Weights of a small GPT-style language model, trained from scratch on English Wikipedia.
Size: width 320, 10 heads of 32 (2 for keys and values), MLP 832 SwiGLU.
Architecture: no biases in attention or MLP, untied embeddings.
Training: a variant of Adam for these matrices, 853M tokens, 6510 steps.
Each number is 128 + 32 x the weight over its row's rms, rounded and kept within 0 to 255. Layers, rows and columns count from 0. Numbers have three digits each. The size before them is the row's rms in percent of the matrix's.

# up: layer 7 MLP up, 832x320, rms 0.0388, rows 439-494, columns 96-127
# down: layer 7 MLP down (transposed), 832x320, rms 0.0368, rows 439-494, columns 96-127
# gate: layer 7 MLP gate, 832x320, rms 0.0408, rows 440-495, columns 96-127
up439 095:060135105109088113151141122092158111117129103133105158134155076137149113160170128137143120138102
down439 092:134133102111191170115109139117147142145087136092144154149186125120126096138136125111176123136167
gate440 100:146131098091148125160152118166080102145089152115131121074214087198072063180151093183144167191107
up440 101:080162100134206135111150154104093111149151111085168181099166163138119099098013141120098178165104
down440 102:151120131107148166136164128100109082163119130130105115160136136130133094171143137130119120149120
gate441 102:153112219132133177120178152140138179144145153098142155131051142080133121129106200178120126125158
up441 102:153091138122156113129135138102156135139133126110129185141140091052127166189111075152111107104146
down441 102:132104095072133165117152187086150128163165109148145100096143130104126133018124168094104133114147
gate442 095:158096156127146098138179121088159140092135138076159143136066087128135137161084184089119151109208
up442 093:148141099142176142096135108137154150127180171102114144117131123071174148110109195134101134228173
down442 096:161112105155101183169121153147125112132071093068146132095063130138113143140212149199142061104135
gate443 098:106124197131075111087133065108192093148158102159166093084090112055123117131136107131136162162164
up443 102:139099072175087190118174082065149134160170126141101125124128144100126096104088157100128171121133
down443 101:096119166133168155107189140188166100158149103164106150131144116099161132095115160130176142149125
gate444 100:160095079144198143053096154164108145156111092177104117114095134160151158128071130130172126115158
up444 101:156128123169123043170139119141178111132133118207099143173128184140155180143103138125139093099097
down444 098:136137097177169134031119209193138137139072099106156075085159156170125176174185112117126098095141
gate445 101:144138108108137179140133093088111114121173199188111151114163097165156157140120129110189127098153
up445 102:101167164123094145127149190099150155112173164136088119152148096126105110168110136075142094179148
down445 103:135147195095194148075124153204151136116119103107098139151100117079105130070111145133075132169130
gate446 093:152105087164171114126143154151091179123074109122131120168181169135144081133085126141158161128168
up446 098:136128094099160124088114145156109188129101108129135089137150139150139145140145128095109116110162
down446 094:132141107130110147163120108130162122109131144131109147153094051183146196149211150121084121154111
gate447 098:096097121126107127144043109163115158197117088115099089162124103156121148111168108172168052130194
up447 096:080102093139098107167123107143119070179152080131112104108087127176159183125150113172138085049160
down447 088:132142103138168193076089118028162156101165155120165101100169162092141130179125135088136181097152
gate448 096:109156120151094089096144131047119147167110170139136114089127155131131077149153137121121152215125
up448 102:162147156123074133114125139105122081124138120105106119099122087174156147143132153097130101142110
down448 099:147143131135107192099165084183127124193191105107089132142154083093101141131124146130155111065156
gate449 100:077094078134142168160106167167159118109098066077056134118156164117076150112164150146145129142082
up449 097:120153143134159081109096182076099137151072144125138120127151102074164122141057087073157184088119
down449 095:150144170122164091154197170092110147132180108144178162098113170116154124095190181200146163107161
gate450 099:170099096172107057127119096141154107173100163106168126100152143096127124108124140127125139169151
up450 102:073117157128094190164142122100213149109165129130089158160136141094162127055145078132166132164100
down450 096:100086096108126120196147098106193121148109132095164122095155168091159156159121113126165102142105
gate451 098:116181158080107119148101073095085171161151111151121149131114139096098148119143176179172103091137
up451 096:076152145114154109122107078112143146177173138137148156168118115058128113174092172118137125133113
down451 098:180190105103175155125122123102110123135160100131114078059114146142114113103133150161142123160164
gate452 099:122141043181122128117124082121107104139133135105108090150143102179147113171118120166144084111157
up452 099:057189192134122081160127123091097104089119153125147137122130122091111138097156111144067092163080
down452 099:113077122170150034105099129134132092104142148130202198157156108143137082164194132095052119210096
gate453 093:129178092139111159130098095124151125083147128094120152117144134113133076108156136107176069150153
up453 098:110175114122156152084164127138148151104084146146105137150126185143125125153109075078107122157089
down453 097:152116129089123104108146121094160135159084206181084136112122135139118179198096111107100159064092
gate454 104:152125092171132153090149184110223120099179153119157148077058091110127138092131209163151147162099
up454 108:102103150145043128147103108180183073112120126072090168080117148132128111144072130137006193195150
down454 111:111151163165060078117113167115173122160081097132127162148100094163128111124142154171071171165110
gate455 103:091165137108123192078101177143144156158155210162120130113152122120151150109108106106122152194104
up455 098:148130177101107139174101173147141133113130158089142136095179123151187127127115180136145108148098
down455 100:161112113090139173092156090118143179113130097120043130101143051103145114120104189063166153128102
gate456 111:143110102106086063154113149106157187075125189162175152078169112131128085102115093125103126094160
up456 112:117172106122106065132096149135132130112149151178144111082110122137170150121119149130173171145121
down456 111:129107132156106162187100158131085093183130074159185172137135142128113153154073127132138172106135
gate457 102:120119172085085147122074156102205160139172228156131125132083141141125137124100162120112153159127
up457 095:150122139091136105094135125097184152101155164143135135088061142097143097167125144135168175139099
down457 095:134144105137211095118142098066091088159102140153092126103171174082163152085122122100132121146085
gate458 098:167129055092094132146061141103167115148119120141124131177150135148174146145084141089147103115161
up458 099:149144149123097109116109120097113131145177145120134029150074120146142114040124107111179152150161
down458 099:092144129142152143113106075156082149133113177169158067124179127083103107109118161109110127138076
gate459 099:113111154128137042093108174150099137115111152116153173118134069160143122113133102176117104203114
up459 096:139083125171096090167111195167147113107122096175115080120122133134158094148181169138055104137085
down459 098:128129133140130102167125190121150075150035147166130166074141125139159142116092102125100139065147
gate460 098:092116113123104106170097125158201119154061149192132123127136154122115125145106115160163176145159
up460 101:116132145141094106116131151145115113182097146204119089107099169187127109155118106119122142096177
down460 100:068120119142198140128122139078130097158136109116113094203176128185152127174118142185114142121092
gate461 101:135168139110112131148132089117161153112194089141232164112091127162103124173167136135124159062124
up461 098:153126180100076091107119149148160115138198101110152057139119150091144151185104146144086089097106
down461 100:123124115138167139081093111148198155199110160150104106116181139141145079180082085118060157109114
gate462 091:066080136173097125105138101163196148081124159110083153146077094126134104113147159095156138156130
up462 093:116183120185191138141144127186149142161184114075153154104119136146152115086139129170172147170163
down462 098:133141152107106153107134144048120123126175148151100170124173164128111142122127137072084117124137
gate463 096:065119188124163117165162062126117154117140136094170122106109071131095072122110072138063122107104
up463 099:176096151182097147192091148115135115045070092082168130118170123128086110129142136110209152109123
down463 101:103105121134139118100110147100130132151155124188108181151107115171144115112163151069066168128103
gate464 101:124147091152098124101173102127152152113098111098072136119068138098150102082136156154159171163130
up464 105:124134111197150131146135148133098148073153122120117102090148123124177173159120132125126112142105
down464 106:192081194169160116158125113139160096145130096103090164119073043130133115075113099108154151114154
gate465 109:129146136112140119136106176064141100081110110191170100163101119130123119098143162135105144161080
up465 100:130089086126111140123176104084110132096121140134219111154163114162150115101149155093141162151092
down465 101:078130087128162140150165131106108140134093059127115111137029145166091096116146112104179167100117
gate466 101:119111142138062120114162069154054080196104125165128086115086150132150153191117178178075149114100
up466 092:122092104107182101133144119150085117133133137132070101136114087099091100106112096145148115082110
down466 099:108136139057157170072086125086168156088113146127115103182134107162139150136170132094156087139108
gate467 104:121107121079147155167144174148117095096165188107098115163119137098139145180182158124144154169092
up467 099:146127147154172110081160087160151134119084143117102180111075156209118179080103108102119135098159
down467 100:204083159102151172157160106084135110141155064166175091148168141145108139161085163127120099146158
gate468 097:150180132184075129188098138156177067149183133171144198136074113133191130165078082068169142113190
up468 104:158117103124092155153103108141086127131114122135126142159197154131139093096143094197121085105128
down468 104:096114093131116100153118123080151165173173160104102148142139138128166188117118162130134119129199
gate469 096:141107182141115049086110174152127069053092135108084108078118116090144208153069164131112158147119
up469 099:132134103101080076130131176139150115117140145108051117138132103169208194124108147115084094127137
down469 100:183126121102159165191152073063126178104146113126132132127080074093104133125191102131178156138126
gate470 097:105050130171114125143133111117112135138142120119132117119150077108125134126160125146149173148138
up470 101:208111155153106105117126129129161096130131113090154183093074177123159117125143126118124106125088
down470 103:155124137153094099137098088140107133158136110135118104114129144171161088158179179176082121106135
gate471 104:149145054105088082153092080094129161140095168127084134150091113153148130174195131120194159175072
up471 106:159138124131139068164137173204120100168172123133103163131147069169081122185163136179168156119080
down471 099:094082179089111136136189105167148120160102158135114115155134098159153056128134180162136148115093
gate472 100:084162091174145132092188121134183118116112171093139197083091097122216091117097141117121163118124
up472 101:151127188045060129132126119109143118127097142129103121152141119035171090102084106142120088087116
down472 102:106085101121145161121069088118104150054077138161118138223136129156171097094145115119114141126144
gate473 105:104118102073113121143112117108186189124183131152108152122145178175118184141094068108160144107134
up473 094:145076164138206158115143086147155142126119143160171139137098114116153091136132132158119082137183
down473 097:116082077057092064085087110076155154116153127107131097116104165118119200099094063120115205134144
gate474 099:113128131124079143118076142123106133160139113205167168118155111092093088161203013090127135132108
up474 095:138132110058087165099115064189151148085096102109217132087142107085111168152101111063134127063188
down474 096:080184157190140076115096149102170108147099109120092168191076136153145150133112143201130196120124
gate475 103:144059098135196163107145141180169119129166150161153185098097126117145183183092134169085116173168
up475 098:141133156134092187135108116111108197139095078110171175096163130103129107096142155102087133136135
down475 103:106093079180129123126173148144093086075130087202079091168162118110126068220101164179176077098079
gate476 113:189099100086106146165150110106136128084157167168151119086068125077101140173098118136107108103152
up476 092:147148173130165111082128127122082099185150129169165107157018174135158115203104158137068171122111
down476 097:114096083188149125091069131117103104174119094117140136160173136153150136120107122178096068136161
gate477 100:135065145158139136065135123083068103100063123109083152138213105125178143148081150176098177196123
up477 108:183071127120186150126125171084118124115072127163160081133172124099203118157117144160109143151091
down477 105:129104124113135113114091061134104108104103157172169091050126144122194173179142098067120112186139
gate478 096:149116135153047105142113065029195133117181217171130142078146171181099140102157072123192103124105
up478 099:112159113147212096165129144081104145148139110130097170081102115046079117094185158070144076160161
down478 101:086163117089202143143152153178081072100113114078105132113160118132146108082062096153125164161161
gate479 098:087094180185162080139077073158164144141125172119052149149091118119135095132098046200089049115152
up479 100:080115040104123127117147125094158120137158106140111082167109108092159146099142157147146172190106
down479 099:109139149115101085140124105149178136156157113124133143172067163057171096111134070161100144107180
gate480 093:167139044104113132171063136096125148136120129154090119129103105121137052163142159133122057115122
up480 098:117092135140143080097167110106173147089125107132061080098107115189105184078120131111144163141076
down480 100:100057102111127143186083150160091117134140138127112133125111149107157141113157106198167103089129
gate481 105:062072123173088117154111162118121125081190099079065095133092091104133161133144170129117179156106
up481 099:137144185180122083071121126104095104132161176153123121170110091096135116155111165129111120197129
down481 097:079086086111098090107140114129109135067070127101162074138126047133071121101146110092104141141143
gate482 107:172077131055067143161138152146109161129172154099170142138150079138151080129174151132166129101099
up482 102:124120121144104125144119136122115119133151085092183052166139167111100131154202093149184084151041
down482 100:062084105120087128119062169139083046125128077141143146191179085101063106106131097131096174136162
gate483 085:127123125144080086171147099103161108144138121148095158122104117109178075084154120151150156126132
up483 096:112172143167157167096136072135080130116119105103120172110140136142120183113090145090102117121137
down483 100:128111151102056106167164097142117114129154084152063175156137172137145139094151125122110148116109
gate484 093:124149094096137154114140122112129154095063132100115138112187151139164141099175104136064106130149
up484 099:112109173123155095151141171122148081155138136163105123161121113096079081136113113158134167110163
down484 097:118150181079129124150158099151074163126087175171065101139133139106108072123116131174136131157131
gate485 102:110139138129195146114161167097140144111142142082148135094165135077142140135146147090052159150087
up485 097:165085109148131131132120104127071148116106167102148148137110145119131087080099092130134134141103
down485 097:096128096117103098107090088180153113145125149126166144108134084113142125103106123153182150150089
gate486 110:133122080073105150088108179160116161125109142055150102117103149172154118130118120116117105197121
up486 092:152139091064095120092130158170115133166108167132104107145168155143150127055145082133178094091155
down486 088:119150145168160132124148088075112117106140109168119127171139059119107161159115123180143184094154
gate487 093:195131156088138100108144105116172135154084158186069112078138135192147135041150074089139138113152
up487 113:090115094102113104128127121101141175074150127198106124145124139137112102193092188141121112109130
down487 108:115101109172101072154119137148157144075185110118122124135119103151102088149095229144142124112144
gate488 091:149114155106075131104108076108099134138106117139178132104160169119160108113173203111113162125083
up488 102:135105174131134067114120086165082161173124072086127082066161135135096080124139129082118134113088
down488 102:145122185144097098140109066152146097165129131137083060172123116167054166167115115078126023100105
gate489 105:155107210150139118136162100142143074135139127146159137104071142124152104164080127167061119126154
up489 099:143164134141109127107148173089174117159173156158131105142061121165149124115124127109057115115150
down489 106:150076147132120123130095105130147102186111166092205143141135113075137188153146123123100169118155
gate490 097:100110131129213100096155108178096128131085121129189116130123051095144097123118169102154128184098
up490 099:175124127156150141099140135156100069178083140153142102091144176091170112139117108124125136093105
down490 100:165119141063055123120133148115173096080118110132126168136144148158120155108164156116150142143083
gate491 098:209071080191122098156166106116158115159150160144145134067149113166191063129088118106135129092147
up491 101:118107096140142126068086078108159119120146119091049112126138115151081097121098119129149095170142
down491 104:104074090159107135157102119093103169082126064149152105160102123149141077137123105155111141098153
gate492 094:069120049190042197100161076076128104086168133108112119086120093108148124159126122104107115126176
up492 099:130127114109124189201131099087066094100109166091085109132130086119148148118133090084133149214150
down492 104:139172165129115167097124205183086122125114128092107079127126171071153145087112085100138174123135
gate493 096:162118116149098115151153180134131125138142105111108119108129155102178146181122161088071113091133
up493 095:091127189151194145113170168093125166143108108073151104163135173158141156146106120091122121128146
down493 097:114109121120091115152092049126080135121108150123095104121133095080099113139104100132112092113122
gate494 094:075123097102161131126119131088150134099170126106092162133084124188141093104103114170067140172093
up494 103:104120103099098137116105103099127095114097156088112122116129153174103092135113147152105153152062
down494 097:129077145160107126106127125174124125120094162136140106121212124157104137082183170166118113145108
gate495 098:116126087162142143112117071107117167119108130138127126100092103114124149189087128090105136152124